python train.py --num_hidden_layers=8 --hidden_size=512 --head_dim=64 --qk_norm=false --tie_word_embeddings=true --init_std_o=0.00589 --beta1=0.95 --beta2=0.95 --schedule="cos" --train_tokens=971600000
Each number is 128 + 32 x the weight over its row's rms, rounded and kept within 0 to 255. Layers, rows and columns count from 0. Numbers have three digits each. The size before them is the row's rms in percent of the matrix's.

# up: layer 5 MLP up, 1024x512, rms 0.125, rows 597-663, columns 384-447
# down: layer 5 MLP down (transposed), 1024x512, rms 0.119, rows 597-663, columns 384-447
# gate: layer 5 MLP gate, 1024x512, rms 0.117, rows 598-663, columns 384-447
up597 102:142168092154098179170108114153098081168111104095110160136133107121057193123093168215178147138088115112106114121147123115181188132131129106152101089107162158105146176115109075128112131096163171
down597 099:192219110139101122140148149184141084132133128069106096193095122116147167130100137103135076131164074168096100172166154143133134132130182126130102142167226123127130115169154143128123133105097137
gate598 099:107138078190163068151121142112052092130146119090126107144108151154196157140162125124168121067068176118147113055111116105125145134082187144197081096139205133127099117086052181125145148167102192
up598 094:112091154114169117141094136113158102114111111141185090143136130189146139080126173117140139109075100095105149109078137115142082146154182120093176175125118070125149108180083108129158172141181090
down598 092:063111155105072098083131141089130134120112078102100191144081138136100131148074106090161082177155150089159124172100123099102106142130202107144145157140156138101133135131129128128141192188111122
gate599 099:126163116109140103130088180133120168156130086153148162162138149151162105164124126119145232136143139128171113075153086124093159077137124136148125151089185130137116100071108136143162153125106068
up599 094:086093141140114141115066129135103074145111161186159147127161140125171076083137113072149180164155079115115147127162144119161089124141095125153175134136105110111128143135153156077168197144109120
down599 089:147131115105094121135171120167117151161107099181111138117148083150126149139127124109103103121081118150140134146148166171158137135154115107158080126034152142143103105127147139099119154170120113
gate600 102:130146139125075120129068101070079144186128090111146143071105129088186096194054157119136102140102154107169181064072134085112141113096075096124093166126103124188149117085077183124127121112161088
up600 102:099104103108142139136097177119099083160109059122082131115140184142145126174143081114128151152081165146141117143095172128150116127112079146139084158132099057122083184094096185140102135086199179
down600 094:147133089116104110136101128120149149126147149111115118132118193062139161101130099108105138109128170102142159138168117152172071191134106191144111173104166074156154203103110154098148125043147105
gate601 105:102189133119122120126117104145088135137113178148093143187115122102139111120138175138168076149143126073080058147209163170196075096091120164107139048071125146178120132110073125166109090105165136
up601 105:137159144157122136127093063135202142132131192089119105185101089128131175156231127143151109121121139082155151131128088091192160111137102122114180050115116068166144147139125096074053093168156169
down601 105:115179179133137071156150109147161153104162110133195143087112092123108154080122127186137054130141103165110105136156169105109162098176060120154160113115146089156157120108139109139157087111128113
gate602 086:166134091042075081155107049132154131156092121149139135203147092194140105143140102139158136104165087143165175110173092122143152080125092071138166150144127097169115137137124156137137062098163133
up602 086:133153114076119117137122082174061093103082095137092139169160196114109145096082141103188084066103131134150166172137132121172154142175139119144143202167076101144116211155117133175152094112142134
down602 091:096192139121169123099079199174206128133163096152117152108142138054137160133115096084134097181069114105160134117096204109084080115111164147176125100159140200124143137180126131118122192211174092
gate603 096:169114115126169110155128102113171120159129132098120164109120109137128126113092134173162120126100084077150137110133128089106127159141163139166160133162119101146083110135162090176196109134131166
up603 101:087177143113127171112119186122102110092113128064114160116158154133098099150151138176159146138152133180091097086145144152172154129137126102108162166177106177127147035105119152134110141102060118
down603 096:141121096160160184110151123163193092163145127102114106139170079128160154019107125079122128119173139146137149122132165137144085115112104141127122166138158167149142129106134114167101139167165085
gate604 103:146100144144094104113156141154129101113118153102140101135124153171177134129078063126136131081083135184106136087118095143093170123144110147115161151180141081110110130086151143166138053156065106
up604 102:177156121106160149164094136149099109065118142090182116152122090107102118083128113095126110130093162146185119146157054155162192144097141133119148089114111087173144144129097080168128177155137127
down604 100:112099121161094144074129092115085145130100112066161097149132105137093082101133119085136188122099109138107110159130112085089181179161064120131137170143130118145102131070161161171114159116156160
gate605 099:066166146110124081165149149079164119155111116104159133103133135182087111171101184126107141077122152120123190112066124082149131156161121098112154134146105106139137183123115185079112135132133079
up605 102:068135144089110044099175171118124178147096104155122138122151119120129177112102120092150128091089068135157122124163136104082177116117136086117125168099108149100201117155142105166140124122130111
down605 098:160184133072142184094117161126161147140095121123161094117139160125116136110129139144119199118143122099127144109117129177127106178167162115142134123106116125133123163118148155079166076096063194
gate606 100:142132126135093134194157172100090176104167142158109108097211077090154101127154150128109172201161130156150145141180161170169134133065090191092111188119144146129130115105138144131125174160144156
up606 100:155158123100124163139059160126199072129065091134157084160118158100117146169113151148113104097109096113137200111148106175156142131132092083138206111149092184110139143129154133135205145071144118
down606 092:126119129182172105135137112062163131135085098154093148104149141143168155134102064114073132116160124076113073064096086203088092109152078146139132193151167114178118088107117129179168172135126059
gate607 102:123170109108130139128169116147047115125169103175153122134191124147187163008133164064182145173110115153127094052123091096108121119060167112158141119199159116157087134147127159123125132183114141
up607 097:161146127111086172144110130127118115114180074120127119134105116165199115118116120064120108134107093165132145150112084200144138120093072127144130101105174146129152126112159106121153098118183151
down607 093:148146116102151092164158076136087107159112110197108130163111101092193142141114124104160077133152153123136169075128050098114162126122103138141214074071178120119173151120171156115120126180120142
gate608 091:099164112121161126100148154076099186109156101151134122155120111185106128085153121159137122104165165162115098158159174174038134180126170127158107140104079108143130154095107118195156137111100171
up608 086:086146134154144165119130128107186086103166132069184167134161109135132078081123109129110158213137133127154146148128064085170121185119126146129143135125131094082109078122157159153138191141146076
down608 095:118073183115174163185195102119117097170117066166093093143132076126118191178127129167108094142053081116161113154133126128214115157153166134113122084116181164170156071125151157084132079181141129
gate609 100:073151077120106127135061081121133159146130089091168137109172147067179170145072152123114088132156087183171099138128128159100145074069168160192197141123128150104148138099147133076151096157094102
up609 098:185201089130129082109092148125146146108161128083128135127135126166147127127139127107121113067154149138151143113116180128115165102135115133134144090089111130096118120054146058161143151118109140
down609 104:166088170139156128140115160152128105138102101072143126108080093134118105159158149136095120172078135128137080125058070146143114138149129116156192156158101115101117120213166114112146147212093165
gate610 098:148141134168135031099044120106165110154126123142169161149096183144121110160115173112122164111144114123144137120128155178133081130167120126159080156166077096130121105092086098117108152166144096
up610 101:096184086137079164088104152069159123139138086133129173153162053151128163137118138191112112107177121127173134079172051110117144155085121107088107086117096145148123147095150115170073204142169166
down610 105:144138152129108138134117148077108138136146141132084180125117193137103074113092144097132076187101162148101140125157167138123147134095191170199123099058061120150111140114177108089096118136154079
gate611 104:141130162142093135144115192152077122147134076120137059096139120099104125088138134110196097131167154126074180094148145179069047186159087138155083102168124091178131113115132063196128082166147167
up611 100:129128131128115106116060139181146085135114132071090136106124149057169158156094108145134114082122121135108121146140046136147097083181128079082125159093102170142114090118137154089141159144136087
down611 103:121167082064079160095102152163191154149124087166109170067096138137130172143135048119136147080117092180166138141131183103149144120102111151147176090077094162136154186107100135132068107079114077
gate612 107:113113104103095154124101144148105148145086122115105154100139194143144137159047152163102137156136108167101075164119094174121111095117096138157103087145099171147133095138114187193113132104188159
up612 098:148095141090095158160137105104086102103173173156159079132184142123113122063068142072132118160058141171145172152075204107136115122119115111137100139127152097067054162101169142143142085088143142
down612 109:122111160092082130177114121092082147131102112122149100095101123139119133075183100137050149101165158149139123090069195123107152114135139129166151182116176119117088153115169137100092140176126125
gate613 096:131138098147125125151144138093139131100117075101106172192210097177132176120134158055173183199148126149090111183113145189095185177140108119100109152084107169067190185102174130132124162121090165
up613 097:105141147115089126166072164141119216095112080161196128162069107085113210117149151134140204188130136064125126143085125160167198100120139123172115143129168133108164198182095111133121156132163109
down613 100:100130111086101152099139087142137117135079104085169117092125095151111136143096155134096097112124047167119086130104080121085127135158104120178141185105196130174106107135174111160086145134101125
gate614 098:083118129153186119162106110099120123186147139121062147121131117124179166089107089141141151085120093068157111136139139141151159143099126103130049119162096119159118143113061092128136094141180110
up614 100:106132176084108221081128098160134108145096107126191119090133149182159056129123167154157110098052153171155170166109171083078099122160137113092149142083137148150111112134166111082078134112080129
down614 105:143160155150138204104107128148136112141092132145159117119141121113108097125174127109158150162063110113080168125170146083135126098162123151121162123123151146136117087070122112079136089111139122
gate615 101:113185057128170093143099100151102136153120167112178133178052133188116148144082092080118102087133125124063142107128140170124130104211154123111108132157084192172162134084131146103177123175150116
up615 100:083199163106165118196150112099143148171098132122135125180108165124118184114089152154166114142139105055125107158094108122174104170209110157148099160083114146123127191178183117156095143098150076
down615 101:078200153111140139142106028119113113148172152156170084164113115128128125141093124155117074103162106145103114113102106143110152132112133148183157145168127087177167132128113156123160137114178199
gate616 102:142111097154059122159173163096122104089145140076100101114132113140140121150051128152134115120120103111098085128157113117076109107069107102184115204163131149119105170155151161140133116110093151
up616 098:159174118158106137069107154163179152107161146179154065108114105101124105111097051184147126119088129148146095146134068131140108201091162093134155168134202115135135156101077114161154123192140178
down616 100:110189098122128200086110101114130131115090156118115161150194096172089141118159053063064118128127083198121140138156125137179092110184088115139163076096136145086186094151130147069112161103122121
gate617 097:146186164160067106110158102088135121149144130133135142193118074163110111122121117158129067163059127123109155104175103145135106075177115131239099155109114181131134116098123143112203114168079085
up617 101:097105123150137094186149134079068128111133074127115150206077124141165155171155110130130101099143153000154101150161105128095064072086136117080125074163131107119110117078114166124130155125110110
down617 105:092114143085090139139128122160149159147087081088097119112074069173129165164156074101143146123135124122064092103081175083130114130135088149080154156159141162132171073128124089129178119164190122
gate618 098:115124149123131150103068072101093112161113154116098109155060097130119091135122146120178136125179100131137109124157122141169125112115134172126095134090111141118179104110220112162088177146127119
up618 100:098156151133114105152105162168095152149134161125119123136118122164188184113131124108135173126135113120131143105183158113181107082132166173148144083073113081166156143146186103159164131163145124
down618 113:173153098105117073133160095125118161130122155135170121142068084129122153137112136175158125152152095101100128073121156167150017133170164109112123077142094116128114066130133097161156116111161177
gate619 103:117085172129151140091131128091127124159172149110087126150144141130190104092126093132100154110162173109077122108097122107105121109113198169128164133120120070139087114129122188114145160137129110
up619 100:139101157183129102140170101157065167140152102141082176161143148113139101126092144119101114156145109121176128063120158131126117164127140114125158084192136155134146092190110137098150178198158171
down619 101:102126099173159082205105196110113115138166171168131141150127162110150109105178117062069121185165091119123123129147136118118112147111110120135148113123098145121168128128126177146126168153069132
gate620 106:179155231104148066097154132118158080126129087167164119129119120127168067124130135141134106127149219086093111067089134157158176107164183131207097072112112099135036130036136122110110114123075139
up620 104:167068160143143128105078111121083120139125156130057156114129153103113121118168152118102144112095146178129152139171120084142128123134157129117121167138126125127145147059161116178117085089094130
down620 095:153155159119106125090098127113089174124096121190140097110137185138168130098115165106116178125140172169158095105151138099187119142096119114096190176088087115133146145118129068179075106174175152
gate621 098:122112150180133119109120074142118085186143099141138156072121109135145087162087162176079079095095067144159154166122101120153157114117109105112137081153081096113145129099089084181098061196103152
up621 105:093160067118149095148151170126139180079142116110117156122133129081113154070104080102111106165140181134109177160095130092098184106133148140077136121083148139149179159050178130137103124103131086
down621 116:100134084092112102145108109138096164106145132113169105078113123097141153120176128140139056053142104177124125150091134041206133105184172103106100096129092062099141089117099121169157134124124195
gate622 099:140114101132129106105133105112138188118149118124168121117127132212137124126093105115137133080114174212131113121137110146141125152171101098162139146058069172162193102147166108163137126182131138
up622 097:164142109109159119103132107130154078192097159134187133177086160092163139136121170191108109105177049124104135089155092130098149161162109122090131048112161103121174161077138109120091130095153131
down622 096:132099069094115070112151065142068143109126175080103077092125173077173132109146071101103132090149198121098175125095059134063134076145127112144108147142120140078110141112077077117110130130121109
gate623 103:160156088159117099132127140101154158132114157123091127129127104093054117088119077155113176125116131072117132147094121098136130118070054119164123094090128139087082126123166124121149091122189091
up623 097:185107124144137074118152159109129110137164106177089130140179163161131099134106091171114068120119182058077151138149076150140090093093062142156105127109120163119110190144144144086118132131113172
down623 106:092111127140100103093111132084144142141101077150122158176080124119128107131092164180132130137064087145105082084169147147133147158116132118088126106103144198117093133133174141128127129170079158
gate624 092:176145132117103151113170183112146141125198101200160152108153083106105114153173089136135128130101108137194145134160146165208186098159140116123077136128135146191069088131106172169099204113056166
up624 087:065155099139139166116179077137165200115135136132111139113148143144120133135129096129111168121127156104145089137184113195070151145138147128156137126160090133089062168140170192155088086139162166
down624 092:119192157159071121160124156116174145134079161097136143093169081145113131115070119116117122097106118131089058140139153097092083108152116134101126108150176114160133114110136119079147097106110122
gate625 096:153084132152173137069118143087122100158174132124095137160217145100053190091128190102111155134109155116124122135161139125149088139114103103155140132107135170064166143130104133135078115149100163
up625 099:135111142129075077135115105091064112140090104091104141178087169181112131107049144118127132171108144075192063134121204066108170075134124085117124128090117095143178169151166119092156141153130123
down625 101:170121071135133188076043163083186113142148078134115107161159074156159132095175156114152155153142152135165078151135158095103132187130070139163110151169125133104121107136121152093115108112178123
gate626 099:120167109156146077101101142111055118118143104193161229077070176124098144135155146154133127148158144150071084160132143131160155075141132091154132126161114144124143160106084157136136084122149104
up626 100:105142118203156146105152115106118142085125129125132140157136155081127135109125186179159117144116133142116188179082087144089092076155132122141167181171162111213182220058063147130111146127117078
down626 108:112161135099122136173180209154124125095154120137116146092130146116125081135134141137086197160150137098168128127108116142125104125128109138147168119136176082174167102124170088111096053169084064
gate627 096:172072104153064109134097084123093112144134082105186153154129116030108097066095055158083140113152110127096140176166158097090134132135081122169149117114148133130153142145163181089226144184106110
up627 099:134103114178076144141148129186103125066086142107080134157101143116116149080146172151172145124134143088122072136130129130090180171108144137164147112131104165071104043146143096142090096167153128
down627 100:137064129157076161102108113087141164141087144121072176158109099166164128142121132148121107115070122155175105158120139122163081134136129142164114119155180138159162103172119186175099130111130144
gate628 101:100129124134071113105083086088111152123104115075118125088117099105122123154122120139078098068150113127115184164073173145136152120112130156092202122123139102167114137110111121117167121128141114
up628 105:093126138091130211123100154121107158145166184103108157147097141085082104170141085132121177139130136147124107120110119117166138116164093114107106090110118156142155107084126146175163128176141132
down628 087:174156118090195148089110158163127115106129090097147118128114070114150136165167145173122131155130019122108092125090110209158153064150129106113116121136183165116175098159049062176151200092123092
gate629 118:148121113166164108145063099082113072151133122141161172144129112141160148101133130122107161199132120119114142168188095175129097188097125130174110160125199142115127113168180146090086107173169135
up629 111:143145107102098134117116171150112156086169131093156153170165101173147147130100112088196050152124117153148178154112119163144061099140105131133127120169137089148159073126136095120194108095118123
down629 108:116099152133099184187121133083159113084122125101153115128106108097077067088120099110147159168126136155209137100141154104134086154154095181099164151155118138104139127103092096123196142137187102
gate630 100:111046153097119140078090148102099091101137106148095168144161081144150166089163108134092145092162098106059099128058096161104100179187112124082148197137135109135119112165081179149097119138067183
up630 095:168129087163124082117179091122128119127147135116131194104152155143163131135113113091146119099108172163177147130093090124129130126134172142112132123128108089091123171136119130154164184148103147
down630 105:137120091107071112178085142093139129111132154137157139094169171177089122138166153110148154149126104096117104190128162117145091083112157101086106199138120124101174167107136064172111194159129164
gate631 091:125123098093100135156191086118136160137116102122189150108113153108187131144152094168118181090055155135189136142171167147155143119145198153104126077137135143102148147125127096129111160081090149
up631 087:169196077093114079140142103104112127165147118107130076153117171140173163077021118175122096054073135105088088159066140130170133111116099087092095119120092109096132118150129138146123137196107145
down631 092:155138165142121107147151144134097060182127142108100084147138095134130128116116168164163153175154105130141105080112133123124074152144081154158150110100129092165112178099142133120064069150172107
gate632 097:184091091129119081096134128155162152135078094123118152116072193138190108166202140154102131132010161101109116133091150108094107083122142077142071085133141072103136165118130174099124155183087155
up632 095:185122126119118106134088132146114109158129138083153134112119121053141149132149135131076100089142105149173117051085158113139128173085131144158110174128126193134144149115105134067107162127086180
down632 094:057082114103147133066113154150096127150103176073176103051117066129165072106140190108171121112114135147080085119181192098152113154105168099069130128141124122110083115134135105143126167165160118
gate633 099:132149124133119119049099134128145113181164131091113185125145082100159208149114086186123091071127088161124029140155137109109191138117144174179092161099119118137128117139096094179119108097043130
up633 101:079142146147082131051147160126122085105135133075160175123120089144159188159131142136161046104158151130102096154188062144112128142123148129162158215106095148142132123139127105140094157094089168
down633 099:075172121144051097102165195091138072156169107124178104102113145109201108086087110130124165178184182091108132133103094134062160117162180116190129151099110187109097090157081080105110131126132153
gate634 095:143140119160119163105114122133132122073134112163122068141087110125147118127142121136130108090184098059130062102117184126143121147132083109101126140122177176140167062118062065112112127142106132
up634 108:091089111098108108158126105085133148093194178076146189143147125189200121166082136161108156096072100100094155160138107113084085120087093132134154147133118105100109072165137125193124126139150096
down634 113:098032093148138104138197154114124099111127149087152160135143183173138178162105102159153102149131150145159166162152146135134113107092160111115086154111058061084144125162143088161108113063088117
gate635 092:089194155094153170094066127085118091128082108188105073129146099119111164104128138160136126188197112115123145132133100084099120151181097102139132133164173136151100118097107135090114118159150127
up635 092:089107119182126139150107130087096059089134175144123147069159095108078155169160104138170096193180183134142136165100108124142137142145096098080095098136103146122087125119110070209151153118122084
down635 092:113121101094105129106128133083093131115119180181201125122143091118154135096099120130128126143160037090163165131082121143156148090119182137225149124122063169198138173138100151102168095129142101
gate636 096:187138128138107160115097159116184092098141084125156158135117111124156136113096176159144180147116175116128158065094142098126078112148174149139116135096164192192122112187132123159126121114131109
up636 099:126206136122191064058138137130131153163115154107108103135150146153107150083120171115060146130088142108137071170120221110151129164172041160122123134161133128142116168169140126045122134141159161
down636 088:137111156155118090103113125102092179120152112141116108134103152086156126072108142091164144134102159123166074125109099144118127153165121088130125147165113192148100163118139134104135187175134135
gate637 094:084152104161158116133137167169128153117170123121156100086167146138059147129149078119133094060131052182118204106088081090074118086150115117121152126105083060152137178123123138130150123169142103
up637 098:144100120114130161108117125154074124141124080151140115093152135152166123101135117078125147130149160135140077184156129124116094159146098157156118087091098134171100103129106132130137123196062176
down637 093:161111071179145126104113130098155127120137118171113134108082161171194174101141112086115101115145177175110104155168176146179137157106147110128112087074106194149179157159139077115130089162137140
gate638 096:137132137165107031145103182189102089138094105186124174066144073141155060120125098135128112097116105102143132078161159122096132131115162094145141139154181147093053145109105126118165172102051158
up638 092:085145085130123131117159085128160207091177143181156107206142123124113128124120120100078117125203162123141160157104144080159100150071126128158083213132104134077141074157148103112161104085128122
down638 099:095114091104107105155155170170130096112135070197138164184169144111158138142101112111150095036152173158144077136111171103143158101132169144193122184121124104156133146057088109163115143130088133
gate639 097:061163125160122145085109105124179137147117133137201115093147136162157161189136151115083106177129107137073134146101082129073148128170135089126075144173173071161183196116106113117106123132165141
up639 099:085119111148180106107140126082126119128135105096111160127139097114140094114172092110178147150171124123144174162119149147148142093125173124151145165120101106119159155158155146117106124129130143
down639 102:164141144091112167083144067094056097121149113179128120127142074097120141118146165141135111133127113164163144115109131182175165104096140183080123167100139150150181113190102102095110133120134106
gate640 098:151078162176153140131150151083155113127107118135142153123123119102139089096120125081033131142146182148104194157159126175171252148195159122179171166123146156155144160115101091122162110165140140
up640 102:154143127115161093132161107137138083128184163111138127090067112110149119131133110146100114136105173145108050136131132150158133155163191179137128118177106123128137184128145111120133086150100194
down640 103:173170189084150162131105108095150156176115149189069137096084145068122125110113115108103097126150189151117113104183114162135128160149149177128087150158093105053129099131147138137119108140120164
gate641 101:130126098105111156170103151123153149137097102116125121119120130141154126106118128132121111134138106141150085139077169116171134072096081125177104087186120062128153092180094168180099108155152106
up641 097:131159095036134129217110077106177086118160160080118140027121111194177120177168139168132131079141126130111100082117131077105151139145164160169144139185163134178093141151154126115106141152151152
down641 099:148119049118164113122131137160137090125091094118127103060173137162136164137137143157151080121163148118146100238165136138138149052115057124116186128130148094110134154133123167171152110143077129
gate642 099:162135183105083076134158152119168091139115159064128106141166064122132154173144150152107074084119092156116098156147103146086114114120114095121149137130127156186092139068176127148117105067115148
up642 096:175106179115088093093114082103108141105126134117132111073124174070122139157208158177129115152128134130151154135183182091166106152163139145152098143096166150127126080066117141083157134108128146
down642 107:117127100109194153083099121120073191214124158172080093187146187121125153161158167198122115132134120117189102135180161121118135153168119162081110099142061098120130136089117126093175148141091149
gate643 100:124119151129104110147163114116076169114134121192163184146207157133175089154112118154082188145113105137126188112081110168136131113099128104133180146172114056158115154150146111175102062125139144
up643 098:125166190088111130127108125140156144134118106117174081116064108145072133165185116140162159155098115129106139110160160163181149079101152162078073136155151072114191111132136167069100122097128105
down643 098:182125119115147127125154098098082166083081152133134134101146162082155131141155130078071124165098157175131184142035105077144056118125114086130126177083106186153201135121138149152154082107118123
gate644 099:141131116115117144092110104128155093127127165104150096129159137163126119177165215153103202117172151068136181142119149117086132188148159143146143095108208144192084194125143086135133195147130098
up644 100:164145098150121105138162080161138148110117102134120103198174130125130166122105156158188175116141167115164161133154064157109178146176145152121112147123129110128146165168156117131114200134153083
down644 102:119038193159078134083150137119086187157109122110110089131160147068134115175113154187134109113135215151168118082139105136151149134177091176141178169120146095154126154089120118210095162188109119
gate645 102:132125154161081174131151175047124110131069110135125111125122146100144071089170114129093122162151150095108140158125135167144169127142143186121125112139112093147107105064116145128141117171083146
up645 097:165098166147156122111167107055136100160168084128181166151153156084089127119135070088103093157092132180137119160104134176116111146133108112160097091144112159174144115143053079100120152138178125
down645 093:173156165120109100117145130133135109115121073030138172111142115132153101145136110132117143130149095121172141124116098143189119126130172152164109149123167145195155135072128132100116174143159115
gate646 104:140122128187107124123163103157092115144147124131088066118098125124145158144126172138159112148092117145110116159137078191132105132092129133149155123112185152077136140148165106125109057111155136
up646 104:102184154167134117174123157124080063144104109128184123159099142100116123122152131075098088162174130172135097111094125119111129131091197170102165125088120184150108089084109121119109106151181063
down646 110:121127143173159112148175107080147085064137177139064093146133144192131148124118141095144143053111136122103160133080163139140099151125113130023119160093067171139075195114123128082129117081144131
gate647 098:134133127128052094123064201109074121132142064136108122100154081111168131110103123138113125116117184127123156134127202178106155160172161178110121139150136157091122112118160133103133130126113125
up647 095:167126153101129150086134155117150104103152136117175119156136106112136138113178059159134159103105118160132070152138118080150129092122164097104159217103169139113082083114079092170107113128125162
down647 098:146113153105204157153082092094083165164115125125104100101081095169138106104109080165119114094127139154101121087098132106109160191138168107128058128161099128118146137174068101156109065121174182
gate648 101:105123142109102146114080115109188083114136103160177133076158096112135092132180105181090116185120154113174174100118137173087165098100128139153116094150103118180124052146136110160070129042109091
up648 102:070078119135113174103138101135112113099138194125053136057160184106114153156139144043203195111095129165077082122118057139102137113113133118090182099139131201053129154101088116155113075162155165
down648 098:140071143166150099158090105116168144134161101136103132079107134138153142199132100115109091161131149097175118123098113133185142141149186111127076123129179161105129113098130100158090159103132163
gate649 101:137134183131126145188196117128073149061117180156180163107135128138103075100132165104117141094178194195130127150103157161144082101102201134129143042122112119093152049096074131138111153093194114
up649 101:104124108184186121125101123117108126104193130106132161149180118083094067148100119167106058094068106147108100095124159061141098129087115109058101133131048132157145146087119134133144187195118144
down649 106:137154190184119139102190097137147131133143084113167149110128155113116140194113096125198146124163073144108126059056125146165132128070151147140112153182163151143131126106132092050186209171150136
gate650 109:083141103119121139136177100119181088043155068155155163082140138164158075152117137110130112091130128169150091149082127145114138132091067167076170146098170150137166147103134136112127109155168168
up650 111:198092168137158094152110178124075153164113169147081162107115110091158153160139127108155157101105133111064134120176153063137144112159160098190046155187080139114119118110105171153122102061074116
down650 096:153103156099123145120134107143130151164133114121113130175139105056119141126094178127086119125098080136123150125153136145139170139122146144123136148144104094097091110134125127139111118150080059
gate651 108:121151104161106080151194151147115138092107120121070151144104106144143102122156139115097146122101124166120155074174105093146070167100175156103143135100129112113147140070220119097127083131100186
up651 103:108160137141116121133105139129136147130060108145096134183088076165146110153155142149146140108127089123156104126132183126104153106118054138133139149120159115144105097097164145068077073119119121
down651 104:137106102116133146152117113161135080156112121157117136210170103152157084142092203175116142113172169141146087145137146147118185171128149154105161151152097109123100156121140150156187100124098134
gate652 100:102126174106092115098144128072170097121143112120086147086135149123130139162164096170119138108142140086144183182134096136106170112102106131076166101113118070140127076136136138147122136111163122
up652 100:126116133117157169126142136081147113141141118151122148155106110185123106098186134112000148163119128137106164107098130139123125088129149034177095167158131089126100135155135115088140117107119109
down652 104:121116166150125159123089129137148093146160128147136136056086092146164110126162127101099149129183024095109127139117138135118078138130201125095097140095081146094098135092132100089070116138133086
gate653 105:191136140167155102165131089078112120068166056158136123100175124098126179185136178066139119113089097224125084077088126152120074132100108151191093107146155135151172114149122077128139097079073162
up653 096:119171127118152148164079114124151087122170060175137119121107134124129114147134098079092139121108091121101157114112108122142127089074105129160114132168114169190115123128106153148128126139050164
down653 100:131150118085150163114044116088092088129097106146074103134113137137136124160111140121110102100078083162120122099105110133111121167121118183149147083171152196123121153188132172134142160142103158
gate654 103:119119108103137156157094166132199183078121150180114118142146100135136122107053099161110102107112155130165118152075115124085081184115174136129114161130142135115119096161127093104185148140134100
up654 101:116126124145142140112134092177042135149143154131145118091125146149104086124132176129116145165157143042119100132161150198141123164101175098207173110139141123163141129119079153148144156142122149
down654 105:100158081132162102067058067131086060120158208135158133143129209110122093168104152084099111176112115123183120156164137121164132176082134172148123138132128159096140137110136131113159131124110134
gate655 104:121119047096119109116084088117118143076116183054126083137139087190132105128151125134141157121164141087143096162206118125121110100139144153180141071125138112107152155158131059135074147159139157
up655 103:080165145128087188162149133124151139163166144148097112121227120125142076120106183154187164170126168068044133153136073115084128110123210139143165122117135100131111111155108125085141097151177152
down655 107:102159154097033126106160138118107129120141166127123133140208148123126085097168122142106198087137038124124157156141130156118145098152094090172176091123126109125191144160149186097151149131150204
gate656 093:120145183184155144153137132140138090072160081099087169123134075098113127090123085141147152104179091195133155125064129107165145126119103161118189126127104149125120144101186135091087162103155170
up656 089:132076135181088179134117120154106142112100136179098190126116091141103146099146104175165109162077141199122143128130075087135103146122181127138101081128176121099137159115150130115132163102184129
down656 095:169161113097149152115065157150118073110150095183151189139146120141077090142138095172137135128089077134114103159129157182113137109114128082146116159174147131154073072150106112077107137184114177
gate657 098:182092087138136115081141136126131157132147161167149096157114111123151140145100137110144105115104100219150161109107099110072135114172130150132107082102135178155141128161151149086151130210138066
up657 097:063098128122134101122110147108128103126101168178117155160139108111183161131093064160171069088089125161143089131100114115125126067183135061157104098156143136146148159103126120037148095101121102
down657 099:126126102119162112143149185073144104189092106070109127170116151124083094151020129135120113145096143155115086111153188129123109087150172085141174125129121148095139071108100164114127103132179139
gate658 100:125103098118132115162102138127124085096106118085148138070089112094171137116188127132152051111152100192096104059128167137144067199134156162091101123138108065143127076127103072125170131119206134
up658 093:128105085100140138091056159108138097127069121070115148164151095161150165072112089101106163162101176145172101145160119131110092134116144131142194118104175130094146087112129106109174128138146172
down658 089:085113158104153114058105074095100158131131147178188123113081113087109114126173134149208104108114123139166138187075098152211197176131170162147129104092077105135143107134103213114162122127097114
gate659 098:101075140118054095116140109099099135156124181099140095136100150142107187064156130091131140088171106073119094177183110139160150109153102097091117126131090118186098139160134082134164154121133130
up659 100:145084106129118071191102128154114139135098091141133124162141105170127117124123123115071111114131105132029049110157192150119115140105130170149127119144113161136124111134102123104086081087140088
down659 106:127136062115213112125108084100137125128128129160051125164155148157179098121140096148177096108173108167121064117165166171187148109167133145170167127154058116099088139140120134058079111148133149
gate660 093:096052154100059152085045128128142126087123173165090116124113130098119147119140143104136086145127149183111163103065147110145126121102178145098167081115155167165145207098117076125106108160106104
up660 087:111141133143131130121147099123152174123142169091115108095144188108154158138113111161064163090119133063090119157126092092174114104117095178107082129134152147133084161174138081125145093097120221
down660 077:152128095142109093162113142114129109139147115125111128143062125193119094083138160128077122151134184142121079103176154124133125145114130164105191098159131098142169109109124129161110062092127156
gate661 098:075161173056110116130127121139071114132163076159117108179127156173170103094116133133141147096114156091137155138109139105099110125139120080185146140114149204132141082168107145043097148080067158
up661 094:128163142132100134129118061134129169099141100176112129152087148157166113132098116157122148138129157089102135114103063089124086085111121092124170109132106128128084105136131166119158068129134126
down661 103:111092150174188112130072100152127175184099112080102102108083114211089140140137114099143116194148111174132130098101106125137089118125125113161158068156229089115127155128110120156150081091140074
gate662 105:122077155124098169075155105111113149136078132155096131054071142160187143164101139175081065108165124148115098177104162099115111101087148221126204136154209128154110201121100133189140066107105136
up662 112:143077106117147140108155072168089173146107135114109155088109139139108110142136124129139141083160127123117079129104182171175089129120125169125122113178073095151140137119083108116148117133076169
down662 101:125169079094153187091140092095114157099160167101130078080179171115135117152106097140194186086159192147075099156169105106115141112105172200075117101106135145141168146090115123104149116116093153
gate663 105:136101144146148139132084132115116140101134068165081096129086148124123097121134150147128056153133066136190115140115082137102161054108137060145067142112057126139122077149119126173159129127153113
up663 103:134114164127101077125146151121193143169173156100140094124124123120126150148228170084134153125071107137125071062097113145158171128187094098089126196155126105144175093076051106095123127175175204
down663 097:139150154161137108061119069112118132149162052166116184141122188161126184084098174097142161111171138131149142118117146064200136141139083128139101110126114134120144108152133102178064146114127090